From a checkpoint of a small transformer trained on Wikipedia: normalized queries and keys.
Each number is 128 + 24 x the weight over its row's rms, rounded and kept within 0 to 255. Layers, rows and columns count from 0. Numbers have three digits each. The size before them is the row's rms in percent of the matrix's.

# layer 8 MLP up, 1024x448, rms 0.0605, rows 567-608, columns 336-447
092:188120159115111151167150114140163127115109118124148122112155125117153115110118131136106145117088097123141148127118142132153076155132161101152167126149072098147153098102133130192170140134124100142140071160133079115113114119121195096151127116129148125152120145132134129088098120123138159140107125121147095104112149160152112108139106150073
102:099113120129147142107099164172139125080187112140117156094146136154083145113076086123129131105084101111130139134106122138101142155090113080106139110121133130092146141145130118130152156172090133148122122133190146148102119080098143147123140138164133154116097122150086117132170070126073172151122109164132143101104158152121135103093133104102
107:151097135107118102130118136123143160104081158121129134164146152130124104104096155151081074109133135170126152098120126127117088141147137144160151127129147112143157163132135146112119080115111082072151166138133123131104131132108128108112160137157119105164130116157122148162096131142145138107139181130105131164139117108089120145090146093136
107:156116116087141113146124125131095106133141156156103099128157107150155112129103118141092161108115110150159138126121129128121090128171142181152136171109141107118145123159111137115089147136116163067115130140152119098126152110136131122131142112143178111133111135120140144135085150178090096154147107122096139163184110141117121130117170132132
100:125126130095096108156115098158145134177138141123096122136070163130095125129141124179141110146132160144118145100158149148159101090147146119141141130127135117184147119136142153109154151094127148125159154087128131173099092166120195133127119161110178123132115097127117120117130130153112135108134148145174107161157149157117094100106138157122
098:110127159123126140083172094171111159121158146143137095084174147137112133068113124083106125098112187134111157121159101094159195130143121108123137107138132110116126118128086088128140112138141143109105091124132127167148152106112182112101087177161133078087127120173162110192108119142140125059096139127127114124190154138138143167096127120146
099:130151108098148161129157071113139100130139110126165117139139138116079109096188164132178101122164087139149115130167118135128132095120103148113086129138126091092112152137082113139101152102164124163129112150139158167126119102148128121136110145112087130089105148094140122113135164148185145103129111108108117185110116132121134110146138122141
094:124151132122140163103082139127143126156105147173122170159125118102117117118138160108099135122151085101108139125087107119077137093125115122123109156134117164167092129127135120120174131081138110126111136159125109141098145157124114123114125111109109090108143148129120085148104142117117121094151142089105111113069130121138154175123108125127
101:187135113095145134178139090135092110089134116177113131127133132174135172109111166117154105094109123098170127160069106072177098152130160120115113128146139167096131103110131180124100112132126129140138121179120134090135119144125157114117110157119112128085126143128100125104134062114086120129139151140137098126153107130115127122129082167124
090:107146133124099132109098130113132112115165140126125107116134135120117164130113116099147127162115147087105139131120143137208144092112163178112067096119126110120141105137114093152115106086160150140120157112115096122130123082172110119128136151164140142125105117084107094078160144132110145166149127124088104124128106101168098144151162144137
112:152151119096126149139136121145123166135127116092138096155133107079102139144130113147130130150142124088143117112103109128086103120120153133159149180143138110091107125129114129099148130147141143141134143189178135107134133115107111135116108126144104125114134154161129152130125179140151141164149165157139118133134149101163130139138117103158
097:101132143110129164098135167136107111116119152088148127144131130134138134135121092153105077152160109128124058097141139100163149139090120106097166132123115138096126121075112110105123122102135136119108163150092094131167143138111120070192140153150154120152142131143106116091132125124104127132124136132125161136129114133150125110107125109161
086:115112105095139127144144134174162104153162128093091124129086130103156145148139143104145156152142133112116135103143086126121177097190075136088093100117113175153121104124133120147166158159108142127131139139108167148164125138149144121138119150107160156129114134121099127123138146107103096141079126143167183139094135111109140091154109127116
092:152135139132102122142113131130126156156108086132150124146110137146061103152129100123104111147106135145135102129096129138117166164155129139107156085113150112123161149152091084096155137120089118109144095124149130120137169117109078085152139152162127067113100156167125115155113124157095105130085079110149119115121135117149149123094106103149
104:145162155089145136144159124184158076139169133134131138084122109115155152129125135107149103143086119146124137119138096159072172151139140111138129111121080114156087143120154191096169146141127115144142111159129144137126142162156109132169092149104128121122119135113113190122130138103121101149116092109123140119103107159123122096130161166143
097:130095171089125129101134116145142134126124136101107138116102203141115116136079125119130206134117134152137138146111125138135139135124100113145096151141142171116117112101147083120110180139131128108127117116127115112084120135108147125147147129129135148092103063119122163121121142109149126155111086161154158144135147139126123158140110127128
099:145097083134122117113091149128172130140156060116142130120107123092141150137129145116099117129155112128090103147125132090106154116126140104107150108105123139127122142145122091110156097173147144114102174139124134111119128161107138116101132159132134179114133124157184127095094123100158072144165174090124146138114138109158138169118121133148
105:133145121126126138145101104116150111156114147080092146143093140107173119114183112167158117172076132092134153155153139129116141146127076126131166153127107135094135103115170098097108143145123122107133147137131138140127171139153133084117111125084053124165144108101130166122148117115112099140135157109135091143123162119136102087112116141144
101:143069157140135080109123132117120117169166127158146135119154121117123103113122156141122197163145114138172110158141156146117109130120088123181161154155150104145145147135124136113124174119143146092127160116111218104111142122125117119127125124108176140128113136117116125096122149139140101136100145109124153115153139148107102132157142125148
086:139110122140132106090120086156175139104121123127149086114157155140145130136129144149151150125108128106144089058139113156107123102142134167179118127097146109135160142167116097130146157137136118084139106133152153167101125109126148145128111102109153115154132105136134143134072149134138125144066108140124151109182109071093123077122141146129
102:162139088128167116105136098125093131133148121129139087099092121124127117168124143136137131102149165176127147166136125138111133121107147163109163075097138145113135117120149153135127119108173155064127146127116115154146162134158123098152167140110121106167143150126099146137115165150174078124136115110095164162119093085119171114117084109129
098:118080132177147106144155128092136164167106094101139145148099168137108131151144166136144118138147124102138148157163151128158123130092112147159156123115100100136081119117140099085115141156139133081151113132126107124141175104131150121115168085119110149121127103144114189120143126116083134082111166198169138087103114172107099108146180109121
103:121100173107091116140084181113102157110142122113132082121081101124141106147121119132136158113083146168115136102152144125123136049127099092152108123127100130120104162122154175155098171091163103137119130135123128161113121118098149178145122137111112140187124138134129056178148114172150123164123123161107120116118132105150101110141111126153
094:144115130136135151097145124101165133111138117125155153150105129081084130074115113138121115129134134104147135120112130127116117128137130097087122144139152122151108099121099163121187105134174133137100127078084156121121144106129158117142113096131104160133121136140123116114124124143131101102140161117118113114089121076168154123130145118122
103:158112107087129104146120107092134173107107127114140130164141113094087121158151152115125087128129103162118129134123143150127097098116125127138114131110136142113121108120102137136089137123106126144126154134099097120147129100150148098096189111142097128116172146127126139124098163161143110136151105109124114134164147108102167111137098132160
112:115085073170140154108114104147116126128174135122071127089133111156140180118092126156136135105081139101148132138120110170154126166108130152164112141114139126095142105127123107155141173127147162170141127089129149149111115100114144139154139144131160167129155141148109105130134126150143118108093091130133104132159101100151143162145147128121
087:122123123152112135109152125086104132109118152123126146151153096133153107124154104080136152117125159120166067180123172130119145071082119089161111143157159141105126096168126142101100124129095146166127160117142073107135132162129126145150068093118117119084100140108129141140113146156098118089130157149143118137133067131135114106126136138165
106:160116146119106100131111101139121131189131105127118145169153125134125146170201156141073154121118137108121126111095155168130123138136175142192162165104101138113158103136153081172103068129150143127107096156144094130115114149119157110163093101117172155128180133113117121148147114144167141123115160094117100131091123164130143134121113151139
091:134122127114120129128133141131100129117159108128111144163193091114146058183153142151090138142114120125133094136121153105105112099118100121108123137106117142121152097157138140144121120115137174083143096091164138151111171123167117103133153173131178107134147083104153108117139205118077112122163157140104155153150130104124169124123124149166
100:163131118134147125122102160115145152138117097154121097110127135102125134127136085118135120102125115133147155115148148117102145132133123119135097130152110090111093134133110124130101111097102155155160149130055109096161131115076106110125147128165130180140108124172141118101109119122124144154149125153099149080110107109116129146113121114147
121:148115125194151143121122110173135136104125121111137122102131142148123099174160149113135150132148110133164152149099109150108119134144125118116118126144097130109135133158138141114116172071124112112192076085142104119153165099161114121097107152108135150182120147151180183142087117092146126132111112113130121125085132147117145103146135106141
106:131161130088169125159136148140086099089139115079106133121154162130160159129122100159141147146076130160159095149133107120077173124133111126106116116117095137141107143146114138158147124166166116142108169129084127102129174119170084144114075130101135091123163116122100144152176148138129137094105129121142148127169111195139080130122125124089
116:091127147109096096150131057135130105127128160134170116154144118144147137115146158124133097137142135141110076155159147090117121152146143120108102094148113111150135165115171164122129130122115128104130139129098115141081113132109120117103111080104100171095119148139106153127112154160146112136131148132124119152145140155084103143104145140157
092:121165171139168117113166151133120128086110100137125146130133127098146136120103099123111130125180130073122114135104154091168130135103119134114159136152095144151167125118146123137135117119118155126111167161138139117143114140132122140155167172152127161099130141187146099089157139155142083126151122154117141144160131089134112137107125133117
106:123135093133116140159144163121109102086060137166140100137144176155122129121127122153106097083131130104123123139119154101183138127081095176121096145132111122153127097127118120099101152172113177150124102132128080144149166120091135125114149132196104124118116143158118141164201130096146190083124204129097129082170129096123116187113184108136
093:142146113136137127140127097149151153106123164149145154121164126116098122094123135083102149132197127089118112140114102098138160127158140102153148129111103115138168116147141118113101151108111131169141119151143139110141112124148136118145090105133146120145158180120133111171151153132198127133140085143140099130107088101128150105112105133129
095:110134172160140139122147126120110115147138164135146142115131105137134131156131120130141156141135096176147073169139114092124138076118113120119128126149087131115139116105117142124140139091112111110124151080162122090144155175152104117152130132102136106110138119158122136122127116143158152130127121138122087118114122124114132112138117124145
108:117156157119127113143160139107107146160128106126140133146131105129106136164169088132154120137138134104134119110123135121157095124142142145116114147115105139154104065128102096171173128095118161139124127124102120131135127188164123093104135137132161098112148173087147084132127119135127179177128135128120106119109152105175134111126143114126
115:138165088124128143119109091138143092154138107113104108136139120159177125147147160140156133127101184128127099102111144121101141149114128138116175103098146127137103131135165155100128126157104128108122143118096109122139117132128112160086095109124089185095122165136094133093132158099123163076176106125169103152111130077171099106099101164112
102:125180134158117115159145122152111126131127095117121141127114136100093115122195112091130109159110140156105080121126154119093129108143129140127134124133094098194132147127159144159148140154081122127084131148115152160153129119102120183132135163148124120172124137148128130171145137129131149111153128132118110106128097134098095135120111163128
104:118207135143145117156161150141084112145129117129131131131118142100112156129152143119151152126147101139127177127075122136139165115160114149114114151131107103164112156117145142118094120100120099120130170124091139119108104159137102095155177115118173130135150138133121123113101180104125134126112123081111134114147114158101100119158150134135
108:109132134105107104115157127147122111122112120102151135125148166123136089111099106136156132127082154149127132118121139139134145142117092148132087144133135156137126185129135134128133125190136130106140135125115146095164134107112147151119133135156139112117150100151087112088159113085111160117119138098171159092110120122120076065123152131120
# layer 8 MLP down (transposed), 1024x448, rms 0.0595, rows 567-608, columns 336-447
096:109138147157120140102131127167091137101122131130103156149076110143122087114080092120117120178088135147133083115127100128104069148137127128145117133176092144124139114132153099123163134116141108168090100158110136171183103154090142116131129104192150161095161150163143123123100120090113133117139113124107100151084142160145135170083162107159
103:115171171139163178153165121136100099137138114103129106109126084136112117108120085125087138143164123133156151129102149147126156120130155161137110121144149095123121130084135121182121133127136111145133150069124112139140117138164152132120148124110109121139137122145109124121154141122135083140092104138120130126096114091100131131131129091128
105:128133140108128109121085133085131155106086140093079063126162147141110110144132128087140140122154166166128110136155119114156097129112116102133152137164096150184132137127128146143126110144102142094126129129133146105141165177161142172071127108147116087122109113160116143136098090143151133116151153084091130137118120105091158131123156122141
103:111089149109108144159107074112114126131101126098140131164137124142122165132112135118083123095077188140090119101143150179142104107115143152158123092108126114134117143122161109120128137107119141162109109143127110148097118105099101126134150159111123118118131160139148131110153120181132147164131165094119137186136185156098112165149184147127
103:160134143138162153077144120105181176131141126138150114088115107147130095086092138119132107155134147107107115128141098113123110123109172091163105118127102107163132130121132202136107144131111121141105145152131133111084118096128150129115114140104134118138113111150135086096157109134157128161146095145133149069100099130103114120127110145161
099:122139117081107147129099088144111083129148087123135083139152102157152129139159137132100148114134151186107136144113131159135126094140105132066131146095100129151116138135139129144105136135111163160125116193109107119187140142143139117139137101130076102101121136095147157130150093116134109134127162165126122137125128109139140124101122151119
102:157145158142120113123103124101138147084144170128123160094124164111167112149132126124158117184103153151109138119137147119110117140139172130120140146100106096084143114119151117112124147097093137085119134103074109155145178105121139122081125155138148121117102101137119129151150132129102153139136121161112140103150120137139123121181144082117
095:103092147135124116143117088120130117120097130125136172125113119109072114135104158137083091115101156135138134122172139060141084152137132141105150112122129160104122118138078110077121147129110135107107116153145128137130124135134167120156102106142117128152146122165110144151152111158080153142134119091141109125091098147114110094150098107096
102:148121144097151126136133120142140169158131164127160093122118126164190149122128109154145144123145093130097132109125118175153126147101160167129125123059098118129101153126107127095122105137139109120141135107151104145144114102123106121111151131183156163091108117137105111132122161110134109124153071093157144124124131143109105095149107108155
092:150112146131135099157155122167117113154137143145117148072136130177135163087117129131128142124121105131115152107139131158121156137122152151153123143127138159172129153139106120108137116148129138145118082130149085131126132114143136159091131096136116145116145165127111100151100119133163134082112089167112146161103131106124139141104104116170
110:118180094099162135097121111131098132132154085135145165147095151160097130125113098096134123117140124101162139092128126150114104118108129124129101122087169150135128134108120139111122080129100149124105115169101106146117155142086109137126169123140105135125131156170086138150123130127153085106121135127126155112144125078151148150153105132106
098:147112109120071127098085135148149154153129150100151119139157127115115116098172135117074117135138104146136160110109174158126173112126147132140101102071112082147172118099104127144132140132097105113143134100116126082124097145143148144125116073113154137159139113140135133194140151146114100124132135117160081127063119136088127153178102119138
087:127169103134140093159115140091081149101090140123108105132160100111115138118133111118081098150141145162125139115115123114159097174137118089171125138185140087143110112119140107141131078110162075120139133130167119109120120080120116114100112153121098096106130123175154140146125150125109140173139120085106127123116120121130164145144125107150
094:108167095163129088150153167205082145123143147114083114116109152132147117147147110067125141110109120140142100167127101170124136146100146110139116169187100094130148087130143135126116146129123100118107135126193098123129124158107129114119108103159151175117134142151098150139105160124109095103135155090093120108145135124141118198164123108149
104:130082111115200151085126129113136121136110151135137155144145146097135110096123101121126097151128150145163155096126122107100119149138134157096124143180150150082117145136160115166158158109129143114082118085098151145093138097137113121107136143140166097169159149115136119148140123114102171130146149148126115144146096120144164126141150106112
098:112148087179145102139139116163108138128119133101119127133127121082142159157191138148112117074111107141122126133105116148135150122099087155115137149123156117177176153094153111161144092118110166134093074107130138124089148117142164118139171092107136117086107133123156121110140114101145135099110173146140138074117129156136137116128147108112
099:120138081111100107160095119165120147129187101141095131152150152165135133130081152131040118108138127109128110131119119146118158138108138108130123126100111150111140116096103127142122150112127069124131135162125154143125093135132147119129106149088121176135084124147133137170145156118137103155133114123125127124140116187129135087095127134108
105:156107149159094169135108083107183140119099141142091119162142103145147124120114106149134111102131103145150104140114122113090120113103131140131124105124107077120152153117119127136118109137109120154095106124129147137114116113127124156090157105130107100146113134117133107111131112185110129089109140105144147125114126139152093111148115161117
100:137129156138094140104124115132131100162128125159140117145129105119109138154113150147138129119116141095205147138125142128092126134137119166087130112097127149139102128164081137129178157092147147150112158140116144152102147117162137096124092151120115090110125099107161096140122098141143133118098113138133135148111168136105135162106118095125
090:096114137129138116081141102129111098120093109140179081134143126112109115129129172104121148190088148110124112136073127141140104138123174105109130118132156139143079124151078135150120109103136122118108058118129057166131131145109114154150128144127103096134137158125112120101127113113134176149082110121100088120216100093135143117149165091142
101:121107115112144087162111126153130149161116109168131110100122074120101122153137101123108147121096134145118125172147183119111111114103129121109119106167129075129106129116134110124148151128131134135103133106142164134135109112097108094160114167105111139103149140155134098095162162144140117135112123154125101152095068105086127153094142111141
097:119118109108124172157177117142084110145134151126156087131138113116147163109181158114139073119149178127146156107097096164124103097124117094128103133044104155167100164120101074115127127106174121092127103124153120167138080132148111140100124109077102118098112130079170103151113101143126109120142140141148204162083149114142126166116099162097
101:121140097149153113143128118140101108092142104090126109154093091139148110141114144135130122121121162152101108166114169142103106145110114116126108107080102115093122120100147108122144145163064126140177111152151114105149152123100128088156142095126083145125149136109073109127163122132164071154116136117115089174136138166146133127131131120157
095:143183144126145143104103113162110121119143126157119076116126118128112124095150074131154119135134074145170138131144161113104114189143074141125130117130110147132130160115159117129109119154095091128147118118126143100112152145125144154131133135135100083095115212107120106163140130108146095172133134098133108151149114151135126110115127100185
103:175143117144124123118112125134113124133144141132093145124155146130144098096190116067091130091118168119091109120114104104133160131078123115134068170160104095162130143149166094130156127142143151167102162116157146131125113100121156179111124115155142111144131120146162138157142141151178165122135091086099098164088123131147154115129126127152
108:138127089115116178159107108103106157106102147144147125080131126133136114097140130125154127091122177104162123087180148131148140127105164115111129112109166118132133148136164091136130087134112121098096152149152145175136126135111129143125147139109096151126125141093168122160151125087152126154142133145123138157176124171131129119122138168120
090:107107150087118153163136146159094114145139154100103116121086109099108135141177118114119100095135128162143132087127095132137135123094136103113107127083123113143156150167086156111129124112128088126126122130142131178175119182099156144124132136138156163091150116174122129157106100135130132140116139145089136166152099107087149150125108131091
106:078120119115121119114174124093145093164137136102175130150094104185124126106162115132126110105132129151096115128133080103124113078131108161144143172151091125138138088105157147153113134117145118132151132136140118169104114129119091064128118143121083156119114122073095122158084094156133094146171101141099115090137138116115166151097117174102
089:126132141156140073119117128136129110121105135132153152113095164133102185070100113100165103109145148108113141133120094123141143160132167141142138120158148101145127116109120116128149137125136069208135148159087127128135100116092164159121100100116071116144136162173109169127118092161181136125093107120140124085099124139111082121146135098140
101:164120105115117112070106091105124128096119144124139145157126158159150135126121120156122134168138134151094102148095112148103142120120128140126146100154143134134177111090143132121094166123119135136109137120109112123123135131151144153152132112116170178084159129125148119148134144155163115127147117140151107120115088118108109091129170116121
115:137134121108105117159115157145117155094209126103148128083131138139121126126072148085170124118140133144125137174142136120137119135156091081099140095203120112148111105136185085163159149132111142113104144070096065139110136094099123111163119144135141179140147131091146097123080143117113150142157093141152090130126127121183158117140135112163
104:172109176143123095159118168105121147132130137107133115139140131141113121106124083123125187126135124123134092137137176118173108096096138122142123137200111089135127119114158092152097161167138167139144137120085123156120115122143153151112127166118178163175148137083147200118105126087132146148105126131117117160122151117147107100098149111151
109:106138159107127135167112106128166114110106102113184142123098192109122122102147101123124129109113137125093131140113167128165118093179150117103137076225130125159110113103123125131107111136117162132116134131133116122143115109101141096085138113110146132117133129172117163150133094111127176097119133133136162183137128138113115179149132110126
094:128120138131123132120155128102140186118116178195165143138165157144098122156108117109102159126164128088148117138158101110105139159125124102085129154174126128170109149109126135140124098091155124166138135129120149111131110132162128126122132131096147132121139145130122120147148142110156145149140137124104159183104143132114132133088115182110
104:086126126150117101147139120099082101139056155192121115102117165155116128122105128145148099104174151126122148118134122127142156103115120153122120133111104117124159111142129153135094142173103151107154144124117122153140138108120166119126164138183136141152111119125110140132140103081105157084162132127122156088155122143137091164088151082128
093:147127095132134133103137123147110080131125110129146128185147107128131088131127142143072139185158130131102168150157096108125115125155103154093148149183126103163139154110135130138089108121135081133130123124074160145130164175128135107105154129158172135137101122139111111116136107102147142118104114112127134139142168146129140103156128110099
094:176168144115112130148105160150107113176197144092120134137131119131161122115105146120120109107144114124125177144115069135126129150128126113130108153215129120147125115129141109173132156147112132138129177132149127138096114149114105116116106116148124128125163170116130154124141153134141106146132145102104126100147123131105129107098109116164
107:100129123101144141163135152129139133070113115150157113132104141158114121145135133139146133106122143136123062121100116145148146171183143150121087159161147113135098123120167133128112122171133131142106095127165103084146129120113097147113092157113129119174131130109159096143118150131132139075122106107124121155157158101168161136159126164144
106:139137132134130122100206132108131102114122118107111156130140135142142145140125152086163143118120125132161115118156126139089131141086117127146135139155074121162179162132121085129117137155085150102122143115135168105095141151127124118117121155132132118070104128160133116096088111115141136121147131136109098178119112133181128140125128111136
102:174147112111129107115150109149129141135116112124132116108140109169134133167123091160132152149144117120134145117116139153124111165099115161109093085151085108139125150165123132151083161121145135165110149105162152079076148170122094102134122144136121122122166131119125148151128132112136122109114109151145133142133129141135113135152120125113
106:107140138104087101130152142145161107147107153150131135135094140097095127182154112143141147096131154117095099126121129141166135111158142083157120117124128128115117165125144149116119078127146114116108120111146081148133086146140174116155150107097171126096143085132106158138173136116146172094166135118105161156120153152111152131114142109148
107:136105120117179097114145098127122130119120100142181122151053157147123149144158107077096126142104148150114118132139161179169139111116124147145116132153142108131111140115182109148091099120147169137125125139121081142126108142133167167130151099145108144118156126129101141116143111131107090097069185126149134134132111114126146151129134103140
# layer 8 MLP gate, 1024x448, rms 0.0584, rows 568-608, columns 336-447
111:110125161123087142122143131126150103103157135090125079118144138156118109123136121112180142119123110166151156114151166083089126114127144109125102151170157119165146151063141097142100101093103113153137126131125135147086114132080100144161069132130107150134096163109150110098121106084108148091105133121111085157131131175097131121119127086130
107:120127142140098151143191134119124126129162110070107085126096132100093123141144123091156148124118111162158119118089114098147108152131120146111142163163137137127171119105134132143125149082172156175053161125105125146147095164189062131132119115135155114122091162130112114092141103109135120093183132098095122143126094115077135123150094112174
107:154156154132136159106122160128117127126160150077158167121128095138121136152137124111126163127129117150095113142126111098107098103067092123117101146129113118102122103108118087152114136114134138123134139118136104109127141161142102148172131149099136150119150130076137126076146113139134095114158128121149074149075105116112155141157132117117
102:118169153087119093160131092130134145143115162115146098099104095126106159133189115128122127148177127104116126119094136089098113125145163113129126116137106119157090102108169106134120110107135107143101156153136121101167140195147120062165130099140110134150139150151186154136129141156132111094142120137125132110092137092121084119154109163144
100:097108134132129088131127113119097117127115102112121101133133161148102144169121125099143132165191109132126082129112095119112083130126147146154113092140134147101158114114122101170109125158157156121119115111179090092137096126143121120125164100111128130131144139103167089127100124128122157100159139106086221113144105124131138182113086181154
107:136138092160144138151117128120138144135136121106140091124118168150165142124101119130088127110134100149073150139147148126143109128163124129117111112139141137153171118140112081140164119195088112138117147174147149110155120134164129098132108131100113157120129102094123135137155089187078097103179145123166094146139126106100137105138146180125
098:105163123131143123093139146119111172115131127138119076135156172166111102155139129140144091130133144162112139144162114120144160140135112115102103181131121123137132164117158141086120115141147144146130105127151146121105124137135121142124105139106137137148132146121144140065160158101145135105164158107130130153160132092121175149067102154131
110:144140149070127131135094120145123120140087175097126130104125183125125128143125119126085131145103140087154093111140138097135136120115128103127137162145112114120101156111128133130091138119107112140124135155125159146150153111130152101117128122133140139108094123133155162125146134136124114109111167123170107152059103141105121185078088095117
094:101097131117130141111118152113101132123131104096113155116152120064141149123115105078121085133134084142127097110157140093138098098159103072112159114117123149098112120129132104173151131150123125142130198115140122069133112129110077123131141145100112133070159139122107149157080143101176144167132139127070149109113137155134142152098171079132
106:063123154142154142150130135117153122113157105149120133098119155157147125115144095134106135090155109114147118128130152100096139150163106137114136115144117118135153131102185123150153084154126159147089148112101168135156140148115139116126161137156160124082142140112109106121111081114128116123124140128120164131200097136127095125112141123122
099:099158148135129137072087115126124167128105146123132131159128126126094132124144149132114102084120077107153130178146135111149174110161132135076112094154121132094103103110142111131135137106137119149123158137135159122136130158119124104173123149118151133096128177111117131122096148097138142093141119156092146150119116121144162158141154123130
094:134121142108179143118138142151124125126160130150107105083157161157161107108097155126130167130114138114136112091103159127129131120139108147120164132102144119125143133120126130140120135134129156121128145076128123121126159079154157153129108131118114079111121138046142150088145143110092092126139119166121173161164110146154118136124150160136
099:157153096100163124136128116128180142148121156131134100114168098097135125112131137176124131121128083106172143113136099119126126150087103137124132115155119150132124135146124139162132097177092155117090148100154155132172122094137122142137175185110136146168110137094150108082143108139118179142184092115114103148138100136098183155120142090082
107:085152089087132130133145157099107094141115175102136101192139127179126118171150144117103132114144181133080135068108087131149176141138124106164141083162122146172130162123125125112141114161085112119092119175114096145137132131151086138068160147150084142099102092151085109131144124074122142108145144134112149117121133139082117147095105134125
099:139164143124119096083126164144120104162145090115092184129055142089133141108153078151105142150118153152136129109131131104060140130124133110125135121128134104100112116129131156100150110129125122137139180127121186102095147155094148154095197106179142145118092119179082130133093147118130127066122126123148150117145129146075144171119130115165
100:126149144160124073173121152133106117125148140105155082122126120138147192134138099135115098169079144131132127124152177065113114117133131143102137113164114157125121123071134132112157119102085127179126121120099125126134141130102120140138144162125136140143116118120150154124129143143109125124110082107115133159136136163128062130133093128118
106:168106144095113147106151130101118141134112164130141147156084121141130150118150090109113112128167107117125105114157133077112078115153130133131095114161123124143141150119152102161101109129109112117146188129136122089153134155132109130144129124143137153121111108109154104140175126126088141078119113106101155112134126122155105156125127159123
097:158136163168133133150117173119101092133147135097104113096144157136149117085092134128128168087119120114101169159110100103128152115127145107137087130139074139114097111118178133143116117152127136129168145112105166099141126129138141158116101131106132125136118116119159125120142087072122106156152137134153127108119127189178136169138138096094
088:163118104117125135169137154123143111159131116121094149134170129126176133117134060160141091098149103100174133103174131100134134146107121165146135123125102154141166114123169099134155111169121139114169160146106186100139111149130127113095112093171138183160124137154147126126142124134100104120116132146135129143101124176107110145106085162086
097:143134096098144177120168136078075089081128181123113119099099156132141100071117134165140080113161118115126120125118105120150108157148100144103136103132112170160129164126124160142139082129178142088137152176153128119109169131188141140136150150126142160133118126107134187104087119135128149147122158110121150159128149108111134108125143140117
099:119136136126116096130141131109151119137141138147163091116137161170092131118116156103133096119135140151099104099144121107131143166127099145119094098148150116131108124086112110098110129165104146139138149123126095102161108142160122067094115131088164131137098147127134185112122178097115100124132131157132118128113104123099126148107128137163
101:121176123146134109151108080125115096146139136103085081161152176176089094123137149151102060122127118112113139139100121118126140102125127148105081152143123151141126152078140167077096136114091124178083110151118143128110112160120127146127121147126109169155150122120124114127145142111084129142127135091127140141143133086144147119181101145134
099:131155148128153160126161167136116114117128128134152125125141132109133102145128144128131184096099159114142117183085153115080173143128138085118148136131110136112112094102142159140113095111130133103143122129143132129134129136152144166147132112152141186131123169086145136134096155075104066119167098125126113141132117172131113194168122140125
105:084144118115136126147157122091124072172155157120147112115083129162103140132138146105150145160089137137144138113103101120123084102114146162112109183147138143118136144122134132159109095122144113090160144109110108109162130154139106116136135154115122100155118141084117142091110114107093133124100144121122131111147065148142154093121120119134
111:114125128117131163125116144092123137063155152089125124141121159133123131134155134104139127098161065114152098111110087121091093107133105096160150123154128140126177107108129107149100087130117100130121113161113132094193124131181134136088115180112134129158107167105148161109129114133095134099145117080163090132143130113092087111171130132142
088:139125150116113121141139145083183082121092124136079113125163137141093117093105132122156157174108120141112125133135143083166110121083119089115124153178114178126111123091130108108094122123155131121137134142135116160117104136091106134158122127155132120118132129103154096149117084156063111156134137125122119130125171134185133165132132157150
113:126171172096144137108127124111114097127178129113126083152127136149102137145148139143110080082084134175094094113149107094148128096105141130123108133155168123146132139117147120148083093111117116119135149122179142111105114171126096137117146117134171114138080136118114120096158095112137129126130121102114106166162085154140114123100151108150
093:118097139120132119109078108157141159112132096138138130166139092133126166123124179102155099114129129192111168077135087188125096157155139129140125135107175119089126111198072142118139165109155089138124120131084149131157130132108162147124106122121109124144120107175087125153103052121093136128090136131128104111132121119142132128134140138114
101:182118118145139104146083125100127156152100140126144119145135106173085083135115144161130098140126091141116111144102137104149122135082130115089116108146137120110137100115119120110118155143087152093108126119173130149163153174144111076102132133128137115129132168104160143137081124171116133179143133112113097119110103092120176154169129117092
115:151146171115158162124142133114120113127150153130119145139120104132161148126116101121120154106143125135134106103096130119111128112131101129157160130161096116160138121100162149132098103148103157118105161153135127103131118138130132129136148117152117164142147125110132100123122060173128089161129138131151157161107144154132143147097117152180
107:146121127127073124113128146115121148167115148090147117150080130118077133133105146116097107134167115077137123194140161106167074110096160117123100113154111104133153108098163111108076104092100161138167128101117125115116080132120093100130142162151154178116113113122151157097089088149127133143167077138117125121135146130112103146122107107142
110:141160103142106150148097122100113149143175144110121116110114117122085137133119095140132103125127080133118152153119081093111097133113135090089121106126135137097134113109157074137148085095113151171075190115137112138145148145113126108141111137105138123099127145123151115091095072179096133132108159126122124145166119086138158128152074156146
091:130152132087132112125152108075106133138129181133128123124131121173111082154134094146127158100115132126137131119143078126119141154145114106083080133114154131144095142136116118123154103149144126139103088102110135137111126153116148122130113121131138118157111158107128137125127112130150151112160143136105162157125129145083154141094131141130
090:106173149157110137134148113107118103189115165136067071134119126135135136126154129143137147143157125135143120112128120108142147160156170106111143125134102134133137181111162113106140123132149128118129119117101132122146091146155148145122099109121144163134122144108142097135087114094136084144156097109162158116100140177137119121112101121121
089:120127136126126148124141108159135111153141139123139134103176132097127115103119123175123101165107130098110083130117092127099146164077099135174126160136111089178155098110142146089101152169091133129110113129149134151138142118101121105111167180127118144070135142113117129152126142110118115104163139151116138125140102141119137141118128140129
090:125109138130125142149096182112119121128190145122089118131154113144159097141124109146128120141112101097119138094107085119133113158113110116164119133114126145130147136114151127155150152163125157139117179112106126143109108114118089116125131125118112147153116196136176128136186122106161110163133131083156120142152118185117136115139098149142
106:116178107112099139117113152099119107119159116115144111142132130142127143158150111074142132094148124121150110134098106124133153110113135134145127184161094047157099144104162162096115136121131125138118131138143092068134112145084090099136161100106115096148123145155108115086111153062135127135151172129140120085098121127121138086158122148128
112:137131148118097144200118147092154116118139166129132124138166131126103145132154159152091141158139129130141119121141103112150099133105140099127122116145124137131101145104150165154123139160107150121134124119119144094102104170139133123087125157124142135148121148117148121134162139123153116135126121090107115130105114119105142137108148133120
104:135165099134117133102128149153154098142151130098123141151127125146127165155102129147139148120185147116120142146119137092095113142139122145102095152152077168123122113100152125118072091134137165140126154142192151113124156160106114114165152185134123136104136165125100102110143136139126142166189128135125122151075144137154144171151090103094
104:139155123150148161105142130114113109094164140121147130084100147161129124107112095157090143137154084121119091132146140124144108111083110119164134115127152111141135085091157104104119148125110125141168169127142153078166155122120117157102096145162113175170128170133186160158105141149139100103116098120144089134155127151130107119137142118116
108:111144123125096117130148102116108112119126129083099086138130120138130109125131144130112144140108156112129145115126094110128132123138108127149104169158144095101090088105131117112146125105134120110077109109142117134115091158119138100148171157094110122123100154102117136119158127119100131127155092114115134122118161087167152140142096111133